config.toml
num_hidden_layers = 13
hidden_size = 128
num_attention_heads = 2
num_key_value_heads = 2
head_dim = 64
intermediate_size = 512
vocab_size = 2048
hidden_act = "squared_relu"
norm = "layernorm"
norm_place = "pre"
norm_eps = 1e-05
positions = "rope"
rope_theta = 1020.0
rope_fraction = 0.5
qk_norm = true
attn_scale = 0.166
bias = "none"
tie_word_embeddings = "early"
parallel_block = false
extras = ["some layers without attention", "local attention windows", "paired heads", "gated attention", "value embeddings", "hashed n-gram embeddings", "short convolutions", "an embedding shortcut", "skips across layers", "capped logits"]
init = "orth"
init_std_qkv = 0.0507
init_std_o = 0.0
init_std_up = 0.0507
init_std_down = 0.0
optimizer = "muon_variant"
learning_rate = 0.0146
lr_mult_down = 0.7
beta1 = 0.93
lr_head = 0.0211
max_grad_norm = 1.0
warmup_steps = 0
schedule = "cos"
final_lr_fraction = 0.03
batch_tokens = 32768
max_seq_len = 1536
doc_mask = true
train_tokens = 167000000
max_steps = 5097
dataset = "wikipedia_en"
Each number is 500 + 50 x the weight over its row's rms, rounded and kept within 0 to 999. Layers, rows and columns count from 0. Numbers have three digits each. The size before them is the row's rms in percent of the matrix's.

# layer 6 attention query, 128x128, rms 0.186, rows 0-63, columns 64-127
087:422579480559438460548543611524577501567421475433442574438536522544583578523473413552532487483454486453498422435430513546459447478485471423560554564502486473484509490440518475515458579451541453
114:466476498496538549453464465424426471433533498521623498535409605443503495530585484496520429543486531556563502502553444453485533429449523541512514545478516459541507475503513456441436464514432586
102:427473594510580543370479481478529523499625567438537494503540511464439472470533510507486477454533469511530544508536360549500532496541548575537470530464518545396496573518559550509474517558402530
095:481491495459465542497583509455629526494509469461483497510513507519470505418459537458491466539520481494571607513462452507487476482500450527589589511462502551437537605528456506476514461474480548
093:571505473472485485561465549546514468446439537558539510469503422467552452604550439572477528479527527498376409467598495474491599520478537384452538470529567452481502406446501505448550458515559470
105:514525459410526502447570474516502444571570466516381550532483533519469532485412483461550555546479479461564523498438431468464488451540480514503493529389479493460462543534478516503542465432483549
125:579505476448449477485433489465505457536433565463447559540521476490510435553534426374506611467592595510503445502461520491497465559471555468515514511485440489503537519446529500527497471448569473
118:582423604496527506535590450506551526499515443488489478497436489563477431542581469462456489480560635513552519605532544478484531577426510441425573508479451491473562501444492490480443499524528462
103:496449409618618471446550515495457537520572508487466412528466439600452513549491509530396520501485424460494499484564467493517550537481498400486507458528541529462539458565531508567485481530565423
097:547536527422495440547498432609488492474533506628524515554572454449559561523443561621494502467532556399511442452507559524448592592424459502479462564457578510466513505457401454549401506485559529
097:459584418443542480508489471442541463502502494469531554542554526547526515473482463609435570501402490362462557540478517550449447452492558527531480539522447501518483506527529454590599608479500479
102:563532603510471510483507441434550540497509473527443548552509518509459509454444476444469504435447516532351498464392580558448493477449526429509512536457422526474603588515541483420490487544452557
110:529426566454437504475440474525583481460462515600492635489494474414454431468493440573510642544526498524549544507522576519482438494472527595557488472480390624544503500474505491499451537503513473
114:507496608583508520451487459639549586560551476512522563488542501508449509449526553505475551510507515519494459472526489474449521493530551441461502479396543483565588514484572463510469531564576546
100:499481464574534505483551539668511527486466410550556453519447535486507489500492595507523578505445531507501488579487563453474610557478541478538525486500539493481425629568495549465561492388493512
094:519560419545546554543510511551495531467525496438492434517525435437552553499532470530515551554585441477518484514573455515460478551492392521583513484455406568529542464425452492462548559440547480
121:448491578549467475548544554493482537481413491515433482515493436481634567554483506532529410505460479527436456488448519508472442538518482414493468484557552547560521418500547524594465555486492397
103:476445522521581522519572537494446577577429525526583581544532416564585541537470404460409485503458541497492449531488542545485524488545518466478527518558496591520491574441485536518459554517544500
098:533438416529475483431450543462579536547484513564527554498505457528483456512498394401482510498519494529522546500535572485471440491521513391490488554397436386472591593484469560594486510515435494
085:481456384573535582519444443452439557500445467578453450478557551581488562522482527509524391507516496434516516521449466518455504524381566466393612471528561511516471549488503452501509411540565437
102:429577531532486435577547556594495580477504485447443451493576452447569515502497443560451516525440474496451471490568511533561478490572557512506480514540480524476521451371495524527429622498558480
101:466555431584547468569547530467442430531496554512564486594551523513489423543579483454500471416558512549515434435462545484496503539474559471463599473537503432471513502448495618511451435496487478
104:517481541423457559496475529546453444482452505548510428433524416521478429442473477603464470463488492534441599505501509408507508477440560479532522526477451594475432473425505509478452509467591486
099:462459468533539572538526425512517547468471447503492484495522447513571534543518476526509412423543474536442551489572522475527470567465463498474544499483487493437493460481459460491486593431518441
110:416594569552562494435398587475504536493535497472565504465512573491528550472445467559535504541454474533506536509491520505525485500566511524551427573533521575471514512568450521469441599457451504
101:470478505602519540402539546607485560565542522504502455561508456512522499474431551516575475473541467576509632440492474512441509500476530563498478434508533526466487418482435569453515585468459459
110:556535632522500502579543485480493568462550458470576507461517473496485548554511454512435527404559532401413427589521651515514527565450454508520584550515514564538534474398468493471412535585525531
097:571446533440462506453439593497484557407464486586478499504513581490559496555520543432448479531473461356483547443558554444404496501546382472414487445430512546526489553482504399559505507479541524
100:527433489497411532572454466554458507381513488476556487403537441584523518565468440460553573485529505600453483506552522479520508539533505436460528486523523468532407511506467507500478515487499487
118:544556536450551454493497549512436443470444478428464401506377514540517552523492493562563636560403433508541521423493522527533483510502509533474535444577535444491544456472538465507453424506501398
093:479479556503491500511576494521544497324520539424463523550544438555537504581496525498487532523478470470516572521480566505516560473432545591653575460459406525548590496509512563503545467553479418
107:624497503551516439501557677497493546504540578517493397463582509494582440470451467495533446566501487458451462574436549561471534446442498439450535498545490525484507527442494518481517575455511405
101:477515522395452502476549538384523486549548380481522588482453520457447599442458423561491441457493456475504454452406469500497386472603545484573396492510477569617411457555465452448510443551499496
130:444534490482508484447576541444414520441502515514554509468462457526462426463516597531422567473510468524476440451577504534606451554492497494449476477510427465571505531463428470477370625497521519
102:476483456494492537470497534492539441498514407574548572482456489485535527457496443511514509574507509500471594473549558443417560500565580482323527515530502516486511473485502539476497513522586465
104:555525557512536531573482549397531441521540473488598507496481466516507556463470547534522505450438533526475462534519394481512434448519473462524510602519459444442480529626503533566480425485509544
095:472477580447541543506539466533474590534437494469540565505470402511443475477529574546481466500537469490490394452500427531494497515569475493505513503550566541503520422565536428498435438550465388
105:563538496486416438565493491455451456509524518524546454505462446535579575462391544512502484499472563434490426578469494480460509441436587475392431452497515513550626501515456474560464580470526500
112:532495453478513509531533539530559504588489473482500478518454536551599555452470454529467438485466534444476465570495466471507494593532447529419474460407559504502435412526426459429407537494506472
111:614503497434457474481488519389476481460486496459453575465564504495482579467408499465463501471418481518551604498445412537447499411472466416529431533528556528482411486488517527483549462510559587
117:556489464563467527505485486447534538547457471478638451494446454568443593449535508531579453437510508526432542538525443534461438556432576519481516464440484532515465396444377606489496572437503532
096:473456472548471447506466494496416511482448525552377570490469503477523393499585527504486527506487515464532504564478433413535502447598422440490547475422468531464491531559494531487543541646570507
102:521479421519512505461492474497603478419475467465530459500466525606521555479431500513585495438490469461574494513469477626467545525488496452479533550505452557575570468558466515445410499597486477
110:588412605582514551464493520542536590470432507516453585484440543462487547535548473455480506519529497470493534473500511481576511496591595586511554415634549523440470434607580486463431535419523470
102:474511472429512539605444560564532501583435538403564474507527475436479470523449496512491546445546457456445504542591498514391513492473465508538438588564476466545477583542558625531519524506478537
099:515516519529478510452486445507504484531524465547579491460455523453407474547573489504531476574470533506531525505467524436499574437518549541472506544537562450532580531481392556610496501557475523
113:595462583561506394495460474466554430459447505471552494601506499440590529472586550481545451502490448445464385514491524518548430587461602483482529544415525462436524520545463495564440518513465478
105:557443527514449412452455424592521557535532486507473565455381510466579467519497471553470578430456526454509448370452501526538428503509465579549485476575521485534512474562482476460541452447481492
093:504470512546523454459425485413504492462513463532488484474513535516477576546569526465483496469500539530554502447512454565525532448463434537583532540582537497551437477578523544424430499442533508
106:504538396416519445407496498550453479498561529481397518431542516493471474602455458471537459525504483438458446485420475489511431507533451491487604469541432445430495470494499585595484499541539476
105:519505465525439520488582504477511498491504467495470528559498462558566479552592558547514462512410454558471480396414497516557481459469453640421518500546547461570461502479538528550494518534479464
104:485465520406660512521376506501551492479506576578513449577429511509372498514474469468507541492452522521551636447503480477541588378504434441516530538515446567490532514478494570545477443535366532
102:528497494539499580564478587494512466481452519458413510495441459552506451527517468662483393495553468597436554549586507483505439495488611485440466551470452468470578551519506487483497521561525554
107:487480561520419507454577471505447492520510454438498453433583530545428433497487491444557565523513520493561496487474533402534476524449449443620518442532538501508510508521570549441554466565551523
109:477530482507441477565474576409482497493498570436513565462586559558419436617571524574549470464442534551561590476512427454527467578606520472460503458502469532533503504602434428624470488511473506
104:465444553523497540502466503444492588444424475427571475500541524484549516523481367479499441471594575475474520502572521476462439477436490551447405560490492424458452458461421480503402521451525527
100:502498562527523464556515488498432600628550426519516558481520464537511535588536587554511563513529514482550487441468485470488459502508584447509418479497503458548488537505511455579425543495439572
108:502413499457528542456516571552467556535474443565481512603418508505506525562506532484536481534482510503455586482556506486504554522520529533533512507417523563496520621524487551442502564549495523
108:508468499549382402560517534468530485474509487564435490480485503522545486381412463421513464485505551503572562497448500521472479498485522430501442606458471542476538450548452420520529552468497533
111:529546568454479503566511517405542444509473672524470515559520518504553493552506475459455534516554551557524536417397578567489419396480483502503360534444537447454452410507480407553454446521494449
098:481510574433412576436569577519498491507482549454513568504552483536500462414590460576555511474435408537462457512468481582501475435511429548485525394547463497537497532425518488547512582525491549
116:578517389563580502485425527530530443525511422514504474445519530542497461475565563445544528504445555582544435595451453410582455500554422524512554527480536518555533590463410461443467489496463536
103:414463538497410604472419512413434517443544473480504512469498506517509563565450495524470478528535456445513538591536407513518479479531478475529546547381528571521549446556485517530539497398490550
117:595551535460448506530503499434479448426513544533429411430474517554469478503463497504474531483468433466500528510507451552486445472570523452452429539487411502473475610477439459420518511531398489
# layer 6 attention key, 128x128, rms 0.182, rows 0-63, columns 64-127
097:429427478448454448500509510483494564477467500508471492552500505496526477408433453445493422533584520561535516513477457455521471506433459459446404488552472380449439506516489481473514467549473579
080:523481476434432406522519520541498527595509460517486498557480549554525496530477458456569545542523448551408581457478541458474449444496516555434514508606483407516450507578442558443557509509490618
078:477485497406464463493496550492483555590517479582401541606501454503563557481484461467430502535534500592447517440418550474457495464549483459475521425559520380497502394499532473467454456421491507
082:435442566565539392475502456473523550603528520457436442523471479505543510472396555490493539553506533534568442550481483446505492439400532494401361474507534406484521463539515538488451549560434448
083:459556582419546515513445473448506512498583484468565455498496508535468552527600544567395467484507381497527504450507592452552589517538414497524509521436436561534467469482479482510547570473467430
089:426399498603516502520554511508506549547486456477465402463532443470545512477387576485483540551442528488499502479471487498478471464522471548488437488545520483575503462609540484446475561520420511
089:591535564462531483521534474469566514466464548580588531464585484427445483501590585494516508536404513520538465537601412503513507516410427494514496505507550516475523449485453441479555504531419462
107:481563430389483519465535525450487539429508463494558503460419480427495525476578495619481474523532505467397489482523496471505503472547400512599547529528446505589484496352529435482497471470500432
095:539468572594505482533556567558498480534534408469475520450512575605494504470483523506541562524505514549467385510569403498540548511402448507437511460493527420558487475539414456551500502470424495
099:574408476468490567523413586514513498610569469414492390503561532482529576421484523480409498600509494453541519504498613522518467498478498436449525467548523425554449443554517502531513470508469488
087:382498442542451481512418503533474539497428485557504603486467555470470520525448492440515541499478423508404559491469482546538493421597482508521511509369474457451521555514476478456513467369486487
093:440557690515501530508505453515473444510524495478447655456463516477441471572507474428529465446476430549490440444536465474470504564434507546443563412489523520461501561588430493521505491447460515
104:485464593474423462521377468396529529476438519453596504362570515480437440594476470502456503486524329457426488485421497447562519518487493541495515457511612510579536530506515450496438491542525486
100:564562566464445476594513486507504462388501560521539467474593477490611481435436456438578517452567505507479411516480572415475560480478516436534510466520474536521595465453500517465587555517542402
110:447544410521529517554504472464487576513524399552420456536500531548529519456460526502496553437526488484485528496515526524563571591408477536537524450613471584514434486393606499472452583432462510
111:455487407446624394444493484521537522523489506524574593412510529517465501520511482465473539516464446438474551489462534477564478495482571502496429514552500543466485497446441493476493535541416574
066:446442441530483588531478505464506470404499490442541499469516536476393499469475516475471538520559569499413507518523532470544542498399457519631481498497544554476456432461526514410562590473478453
082:564483475571520474462477493417514564524595479552563437486450505437369502463520523588458538532548463579461516459490445422613557530415467491531469450575406467556491536516499454538456454480510418
080:476466516517475522469517532508457538484363471577536482541423480451454321454475498599471494525560594528484408560508548490590449450504483540463506471525516494467480485515568581446435490433574610
067:555422498509537487497487442481499460416460493502432492516498512529443431536522527596497591496486490418505454483521448483459499439520364499516462603529435558498485490508446465473534473462537400
088:490545466496497525465467531563463460493552560520538485507491545498508494480565529459561513554482503471496532482536493541448539466575524419507484498506449479501508567538565587556458382474446572
093:522560453419524530526492523581420514482352508536498450508536494438569450525439454561474524433505552461480536512549445476446473465566450370533471496549490523472481549450481480461507631403570508
097:409530485433454443450492528454428536486493536496533504504488480441439460516525474444409502509518444460424478407472592541447527442542442407593528579573440485518423535514478539493432567482495463
090:562470506493534459481563432471488437576602438385545350520485587528502490408536613440539483490544542558522483518542464510542485456462498418427431545491558457495502538488488522564482516503487556
105:464505462486503519485532483478533496503519474479557358444555523436506494483526523431537500493565564519620500631491417551484437468451532611533419520459519532483540512565530467449541570531554544
111:488419506532479355453447466533499565489481494512423446546511568441464528513443513493546560516522520487583572516434456480492498549468549556514447477388488437398490458375521504498458433460487542
126:428528443382481475442457540463463517433470489475590612525398503549466517527535454551495452517464535411422513504478500501537538487524500445622511539536425565514433535463580555430512510413545441
102:547569518501463450483553586423520606503508476529463555484489462462534578516530554505507498544411448403526474487528519585532498508530434486478516459531474486479487515550479551446477456548549548
109:517570553563467553505457483545509515471429580418487483539599491557549460529468434484495584435582535606382465400485564449589541532494449440478517583502470549472533481453474451548500513521556510
109:478484459510502562488541530475545463454497565546573495488353452506479526528537414486407470528545532497466492490557502617552490496441479534481495505542484537570513488530479449529484545577476435
101:580422480522452495593527517500465539471505555599544445516567532469536509481534539418419573484539371468561463484534455437429449470507539525416465452510569514545511511479430443538499447531474440
106:497428464539527455526563499430513470483520560476466370393463510464499494506415435423506516469567529512474402567485448583555558509507556572500476551511564569510530437569552561501527528513538528
099:548488524527543632512556457506483512493428474526508511551524559549590558507498601432569578495502517480484499548494462397529466430456419537448556531534475525556461508522518581503441378566501497
116:500617505523435515465453629533473477546439539465589422551456469427461516483491478531452528458614548514529508597538540409526647548522519521484498486482520548557508567463435483535571539506427501
102:527543513546531499534413510375461523491549510513436514479491531518447611422511540509441614484543506439535569546456524486469440419502408423522468477479544521549532529403589479406502528571489421
101:415529460448474510453416522558459544522398517551510485526530569545528499416512531579456553414497506507521380563568448437481560489488537482631474458481450549429564437479554519433509498539613509
101:535385474494546535514471485490609500427508579521553458501509579478542503543480446454525450536468438425445500527437557572465520563522460646502531529545517468500533501452474435551569473444460535
099:461397527459492439475447466412480545525542531438495471441463493404496564484420504435511502480558424445478435474515496477531444580483530444508492595475475533416468545485591524509567521469497600
102:467460467504442479425464509439486504494566472521467544543485510471444544473469586405458550497517493528527577497433444557532492519517539436475408513589477381532458518470565461488544537466473577
099:447458434547520389428435497593541481521596537555451476430483468475535428505519459444574555467557572449517430525573465540495478537502439511502561431473475502557548534463535427561509519558480467
111:471476434490450459445384464528418434483612518400480505564459583503538433472570529499578445522492549397523443494396606519515482495478481523452421555541478447475426449444376463527476566438472456
110:557584470489542462593557508621503477483489514439506503525480551531451508487423520445599475409499553571658551455557456519490554514509485558417532557531473547436600476443451443558527446468430403
107:428545537486478565555509455449499400525494516506471595463331545455495504490424474519465406584522398454492560499405535502499495558459468464538534458516468452539420451440517518539454490459444600
112:502572521553492515607550504468474473535572493495551467526401453470528470454495559599572458510536397539486392553486557470492464518572529531471575467513439531463450447552533473473491521497488376
101:458457400491520489530516497481540509548532442509536480546559544487495465476442524535435606561387495336513477472572406513566466550582488473507493451563517549494372487478495466551547507457501505
117:480465441488473409534501521618517447423499504623578485603416491573586495514422455467489487452546530499449530437536511541530439519456471647495563412473518460473426425471395568475509544524446511
096:459440502487585549552524567506452498552550459510425534474489387465490488520506435423494574441520529573571479515540414504519607446511465552408569559417446488529527479512530435515516495468540456
094:397546533532579518487459455487430510485453503581490484474448531461494519491517466469519512453442427511456585571426571497438500569526535521523458459555560463583594514415488472529431516517343483
105:558439468528568564499467582571548455534519457538526489496461460469587440513517478540558495557548472518526455537527494416593513569534541554502458454481569409518497432481514500621489475528507456
091:487570430450523456479470527563524566470515525509586605531497528438543473426437561477603466515451516520535591482576512525495505515444521556402455593575501457586553502452508546515512504491507541
107:566506481359473553513519508497577489588467553575559499565552536541517531505552495552539519451488523559488507548549599483519446482562494506516466559550467478549427519536489482566427487392530505
102:465503571569494470517422500440489533559537498436516500437560474471527458480519501506520508540467454466545520493537590493563597528534626400555476551519584495531489472515532528463491481389486462
103:466427478576435519515524498369435570458386558479446556560419517524489521452576579487559582425531544572482637582495472570490460476457430497480537447577528530423490515479591482495508478551497505
101:399460592559452519435477475517519459464497558387567515535527499501496441588586527532476495459526522484402477542503501404559443487452525463565433458555462486550462524438443565440548457544416447
103:565491520459547495477535441534494469545574449474555471574386414537442515534553504397488487482617620476551495421480425439439537549520483509535484461426429493430506596514516494456521435465474469
115:511464483539428579475458556409515549440495515472521554456480445467449448473567504459534424406499471491493582475474402470472521553580520486520548475512525523541486593519469411516500440572489468
111:465549471513472520467508440602490451469564469430466570525438514577415448481505612560470576464402447464407515504474504488557528439578383555568505545543429539441500505552534477549490568453494476
105:493439505550522509520445503669571551489461518447517563495512506600534472545431539531435439514440518527518483438446451537501496630500466567437508479494485521483515525633466477579587507509465473
097:415428479516545494381425529628471495542609489527439420552467555596533429463459637484516578553463476484453446487496441544516460487549566450527494470477480426528392469454541508492552496521526440
102:520419495540521478423468417457497579486460528399532436472626439462494589555513447497508516505467413461519442534476555465577545427500508532428525496531571629488442491374559496441404489474574462
101:497482448415480535484545471480546488525504566527426469562565573441450468562461516566474437451541416540526503528614528437459480526422503436535520567475583443466471458593491509536516461501504435
100:454528488527513441513454454521505619467530481583563502508468508522457563524575474385545506479583482490460532503491531529500518471527456480500491552473495485549453476520478489601505559521472557
107:538534404478488430507483459494526508531562443465509557438482496535600497506461603560523540554507496502435382448507500506609441495537472590570401480621505487519362531474514492474539500499432444
100:505444422566490526455441488576467452529479564573516462476464489574554429572476552529476498613491611416512399516421478470460454441474559498488560494449540502417400490440473459448478517428519499
# layer 6 attention value, 128x128, rms 0.223, rows 0-42, columns 64-127
100:522529422567470524585471440513528553478454513590512472429536489548454387456445453546355472445560517511483566552545516381498531463451537529567577464464505561496474469457498597428422610515563494
093:573499495428595495436586526394435535476407503572473532477473479461439443492399502522548465477529495512523571448513528456407481482409496489532454472583546424498483490439515406474431542575552496
094:496448497468474417466450550450417457460559419455554539503509513539432446530393450501493472608507502522575471415549446485452474461550473461471425495582526585523535563468483548553484551560542501
105:456566562469473509421526500369463458423492566483458493518560521570547504548587449491503518542440574523569543592507515547447420510484480546531474614512458565463459428488511590501509542463421419
106:558427437457595549489523443566473476463446534509531565456580430446378467668465389548487553501499500502505438534476427514546452444550567481509493518550600560453416535490513518613468473474467501
092:475530563508508421573443513495458520505539526456518501425402530445587407420508508513424492455468507520451459491491442406540549469618501375626560462489459509463466433462538514563512529489472570
095:461435434527523482431461520458447489600547509507479474578506474520624485509459519492450523494533568503532486520521576513573362482576472491481577523477529541465495522530515460512451439532428544
112:408455503500473491478554484558614489625534456535428539546468489475450523448485591487430475537509470498495550438461510475451550457524465488452525443503513435526495491456500580467463422527452519
117:503504486590472462574499511430562457574520456522617421581487517503442492445460639447465505609455502384536567488461576527462499485543480514556451500499513588568478477500461455527550505485513481
095:563529416592556558482497534464500512457507498506496455592395478439529511445580501552508418594491506459465456470526462515519479510456473531617563413530480485564590494535477502501503452442540529
096:543445547512367418577458486427536519550417579464485457476558465504392517586488430544569565477452553515495506473478595511566527445540532484578468535487476553501352445576553474549519512464449552
101:557485578516541465430555510487489474450455525518585567495526577502616513515491497470530471501457512462568424512489442479389484467523421401522465529486520455423476497452553407558529480484518470
084:528519546490500545545482504525496493505487633500438501451519579473513497451568522480485429503548512451474516539444525454460539483447518591413523580585520546509498433470433456508503501562473575
099:497519461564495466451470459457463580528554494442479465404511475524499565576490397502453569513464511576397457413516461527542395457516402422504502515400531475548527555501506463626477451559538474
089:500546510508490438489527479559473459516441461512418492536435530404531528442515547534519441424451559519530445536503486455521506444496410552549500428609398483431476521560426518407563539443534534
103:540517450548525588425545475531491530420418528444585457484465438479460497420547471445536526445463443481434505440561544540588500583450483538401482485437531438529459462572458515530446533487499463
103:491570435520594522540455448428616442521463564564545510437480595469463632568490448597582463534459496542465496557474528397564437520562446495552456462417517568510497466487490488564456484510440397
095:568480460428483519473519475506483446538496427597573577504558460467509455509582498542539557576533595541488470399586598556468489526563534525587483527546489516561457407512421546532420470461559538
105:470543440431435465372426487421533551443551474612466579537499480565457546551496557500456532508451498524537518483460591518464484520482539469506439551515515548500404507522522568516537585578504505
109:595469560456552558528541561524445591529495498542462500445545508505428472632549482514489471464488528513500577530407485525467511527445515441539520513510547583524495575453536563491439535567509548
091:453548492461462555516410499514440557503464521502473479504562404539481513525421552458461432462528513566473476443465492586412565531479497440467428494472545567587592448438525379591439462455497554
093:517462520459518527389389479472491494358469374521495522418503473544445533550420485526502498543533505509464539380505430579585475585443477454469530478445487446497476478487500523483519462451548462
099:515485617509539474470507445478491482549526483530615563513427502510510540513535532499559516465490544429576463468547517413522505517401515436491516381571523439440494443463494589516470546594569549
099:549502586413505436559518530530483552428361440617459512425514441494515535466444506504545483467429387566510547484527504463474479472527613470430486558545545465467496497532555416460453527576399497
112:558592438490448476496357535551430469480447459496445498570463504465528465447521481491465452503550427385473558502546565479536500448565490428470565494478475461412477541558540552544511502573449526
093:515520494522519494485577542466546485503552566473501550547545482501505383543468440500445565490513507510534467421543568498481544436467504506473499466556602578491519504510451481505509549426501503
102:520551545457524433391581430454516519539459490498533484521582482443398545507511457421469553486593510508532428431466546393513531511508468538568462504496464530538523530534416443504546471562382487
102:516469454470472408511549415524512498395474453443439497530486447435541525505472427503476488567514593445484416604461488406534488501528532464420456468521488523521526394457513435509562555463446478
107:554500462519505462468416486493522513484527459526419495516501585490467464458519622512499412493426492455502411517475420533474450474504507414480523408535497406485536411392509493383505515472518567
094:511484509490485594536513510478423444423462451453503438386556507546500531416544507490394467568503575478472471507515471447459463466517463527522535431507550505480509614558550535464462569526530573
098:412440443454541528457425543473449540497483510489477415463486513480479542467467473559491554573481511391559547425451507603454377498462433387509431531464488469518434488570418491502478471562448460
092:541571435461605434453470497435513507534477565443556481523473505532558597504506596499515459411396515518522464462517455549545459580481495513544451481507382437518562459617444476452573441542483537
104:530576532470503525513453455421457501502459547397438454498473453508486508594462357509472455514446428569475598421482517572560510568465478461426533480479421520514542483489490512507509495499510487
097:474495442491445563611574533439452480586487617493546496523488508464530424389486574472515495514544509569544503468489617499415463493491616551539438514435491572546577560467473516450420541512489508
103:490480606442447399515554505511536490485461548487508441546580571552451573478515488512465396451402418547462469534440503414482510501491485558479471504424470525523522521511506411498526501435438453
090:600483519580485498529533400506569519489464561442435518594502475498430411500514474510514446407530471507531481583489513434531521477425601475526563545532455570540450473560601518505498543407442500
103:509521423376514555511566485490556534460525483508546539520533497474549423541450397494489525388500520527500464456457427502513468486503452440547440546478384521483457443514474474510594526459496544
097:520545454511562487449467535582577540483455449463509419482482411481516484602489417543522469485473630517453443526612486554505552590395406501501509551444460503536509488505492442532477548591481447
089:458561447471506472500515548510495398462487541503525530455557533540520541471489426507467532435343462491435511523430535519369452537500572509534542546557451484475485416437521537492492542523467470
089:434499511518490524495418451509555519602480463617414480548555528510497435429459573527562502527518482497426494450444594612429461548506477553502519480485586483583525489462487517536452566537484492
107:505608490489600480405503442509601531511549428486563552562492551571471461543471391435518537409597614509412522493550446453498429531499505553507481523540451398472495476503453456520492482458527549
100:485537462514554525380588460545531468461431427503515474496448456446464503527521422505417420467470661523542468627474584472576498481547572519596435506536592465506505471478544494440496535515574497
114:448506482601464595470513518525416536503491571586493458529503539485493557530459566562450403567511501467461535524548493462401515566454484502532464459515443488485449511509446548533499593470488545
# layer 6 attention output (transposed), 128x128, rms 0.205, rows 0-42, columns 64-127
098:465481471491460502533434471571518469560493534491495350518466487479492557484446451476434518502494503495523471513629371512481491517516491574611444583401551439514423522568523540406558509432614473
101:502608472479468479431416479369530464423484477576573518578522531572521533499478496486501402511534535447535487390565426562419526506504434568537477506539483513477597445527453425519565433570545550
109:534567470458480486533387563490556459515565522462554503538534491481463593468528492489557646638454494504478499567515403494572455515535477483471459471528503525544460446522517536462441417488462496
101:583590489512481568422542420525488416445472470505425593576565537559594450512598441558527497516492503516495517475507512574509575508481542561480540468533452506481479495515454475374535492488484500
105:500465570462460532576492532472560609519591514428540368536552503497484518512565539522433513510531474460624532511526460497498523599384526425461530483502519478433497564483515520428564557535564484
110:472479526500469512514548453601544479573496471404477451541480474507460422512515526566500507449500526507487534456476533458571545399547478527502513598482484524460480549471607525462577502470367429
097:544487461564584471584461534504488513506403447476488498482437499521500435529580511519459607595480490493460415508540533484432457516493529511409521464439512523475529579473445492556455532405462400
101:489477457423426536540469505504491534505447529431538452490501443540514510504407553507554473566496505482559513425408550503451568612536514506516452521471441422447465616540535532515537521568438572
091:439555539483443477472561571564436474508624468507478447459541552604464537404469587551449394504421496417560500518433517519525489451476510512459539523485541436600524498499440532556412510483478518
094:541537433458508488563517537482506468557548507465459490576565454441494519531520601480563367509439511453579483473468367491474545562540533544394529501472487455531585526402471545536411446528500452
106:567521503568458455656587509567494531439546546476497457552478517508447485495439572581491602461475536533491497457407427546509514464416492521623487439531459528485503470427444456512538480483538506
101:512484495470538538409508578396467473487548476538534560518554557521462455466546440536557487537464496436504542560413493484443503526503510477536483445459607538465398441534514452497502529458438444
107:501551476481534570524468476560475438454475516605464499577514436460468484609520428429506520406570480507475544520530411472494503577463493504505421479496535556493479455433482588498502509466478516
108:439467423495478492537528434512514555475456518417452537422476531541543639496500547437517577503490561559534506408510440462486456466444405476398442503461523548499616478496463538520491539476571497
099:489556417465550511500455558528574456536468467439514485485537479394503509489507490511499485468506430578470538547555550515518549374427512472483519558436536378514517430470532395485499552540522510
105:472520547542513516531419447566533509515577499521549424481599477491528467425526501509565551460649613480444539485442461465508448513499437491432503561559560557478520548464524554472420520554462536
112:463469591562532497484484425481478532563482523529530518471505505516456402431550419521608491515494524505484549480492498521474411416426518586413436530496440396499452521551513503531509542538508474
099:469537551507493517550498511511460484427493559466603500488489392469491471437540468501528475524593528523509526594565459539457404533480525525446623451493529474521595502519547493439521540501435475
116:424516541503463511475448581507514462440453492547451558412511423412530557554525520516441413558407484502518541536487528503444497579482521439524497493527561523465439466551518446557620498563510481
095:474416586571457603451512420551528425570500538481460470451503439458452564479479447534445423522462555421522452475573490581504506537584506467526512446501548558521546538550491470523579498473500573
094:523538561562534522482513500522544481483537471467451531495461380609427546495505462515523442411581455477539437432472519544461493600390543506478515473500410584478596560553434422425519498479500437
117:576544399425505421406379511513416558486585479535467487413533582466439611509452544473510408537532540522474510482465452556498559486510493489522467478488537480478552462539459483552528470454603520
097:486465425533477477465510532383439495447500556559449502528522511546471544493500501507512622486518526490544580519501550509486459551537532438604555516379552427558366490573474492569472459447519463
091:500569457547453549492572568438434473469463550418487523535570484404552459430472558468490505511606474509436437538422482500432391566497529487553540474545363511491538444472431546541485468574524574
103:424514435490451526475536557503503422506493517473433567477421484502482487425531529550500507567483459447472615534568562560549493526492548515514467552504499463468391500519467562486496552424582444
092:478567508481620455551462574577583509477514526514483515556539457492484515502529429451586500409519459448580470451513454506504447417472491450596552440455494532442519484522507484497589531473480512
101:528409519446591530412417485498543530431524504409610491500571419575534542605441493484505535445506539521507577530449466390450478457461537416479446499433521496501555542487522483433456567550475529
113:478564396576471526522565577499379475429530412426566459554400542494489537491455469574510513536448579375537476506516479536493451460536442468568421494483421479469483527598543508433562570492550459
099:547488401487479507459469454499469539412406453467524490463503493349528527479481580538520415513554476449563458469504475511519569475521461412533476531495565441484427531528483516606421589468499456
110:492456516497531448426602479604481553606466457443431501446464430479432497492489445408577528535537537486553381456410471520492450517555483540556499465545523452533483490473364572485487438587522471
106:511543651536497561443494478418505481524494517425478489596540485529488453482435501530385512594543502464506553512378513482439500442527553460503456586464556498460485572447482421603481507532523484
111:468435452439570517398619486463535494451507482523473478497529581577447547482605513459450562385564463585452475493365519623471495490511455532428493519485517570447467485503557445472570538569432533
120:502429549525462495393507533442565543501621427489537561560460486479491475598450526458523431528553495504474449437609527469450505557458508548485517468517487544561479474479537590490640410607478471
116:588484523505481495559430483466546459553524465487458431525485456442533443434464608516510453450581554617529540509552566564403521561491527454415448485456484523381493503508475425533490519575454506
101:559490581452513430452608503395539415497395542511553408461490548450418470438514497512563544509533479482503506632436535529493520486522438465527477510471478521552490450406523477425554444478485456
108:517554553484489403443584512452555598494537357538514467459532521513644491516485515542509578488468519523529463522468512479430541533500515564401548468473490479530501483536560520528509541461492532
097:466541518431461569461554545568483442410499488531485571431466493500510496502531494638533371586530518394540618506438479499457512451524489541465469504517508535531472447456468607452586476464420560
108:519593437515506407517550493549550537465455471484537497457430494575513518471481471445384506544495440479486575524470524511452509516594558512581506503464426548533522513591535536523499460499474512
091:450536530497480514415574485468515473517413511395539524530585462404552511494450562527472579518570495452451532425507466500539480540590604464487405595414532561466529576467508471531452500495546477
102:470349575523431598505416439566533434544468506506431559544513491565485445532477532556461492469587544561549536525483442470555420506427484493496446525465589487493468517479477500515518419539530388
103:493592494441576540509494439481545484484485545518467468525495455398610509592376476480480528538526493433511513524537466531530511601420474608543521622537458516549479454423527467473377548474491397
098:522494342483528472532508470503570521527537459521494533502581522479440508553473433489483518411528472499461491540439483472583353533524507517536468490487524487561489500540509522471498458534484450
099:473506508460448552611457496491493516510530559435556562598501451471455578481384473475481582406595555501572558551486411467402534579477481572465483583389513529460591482432490506462520504509542442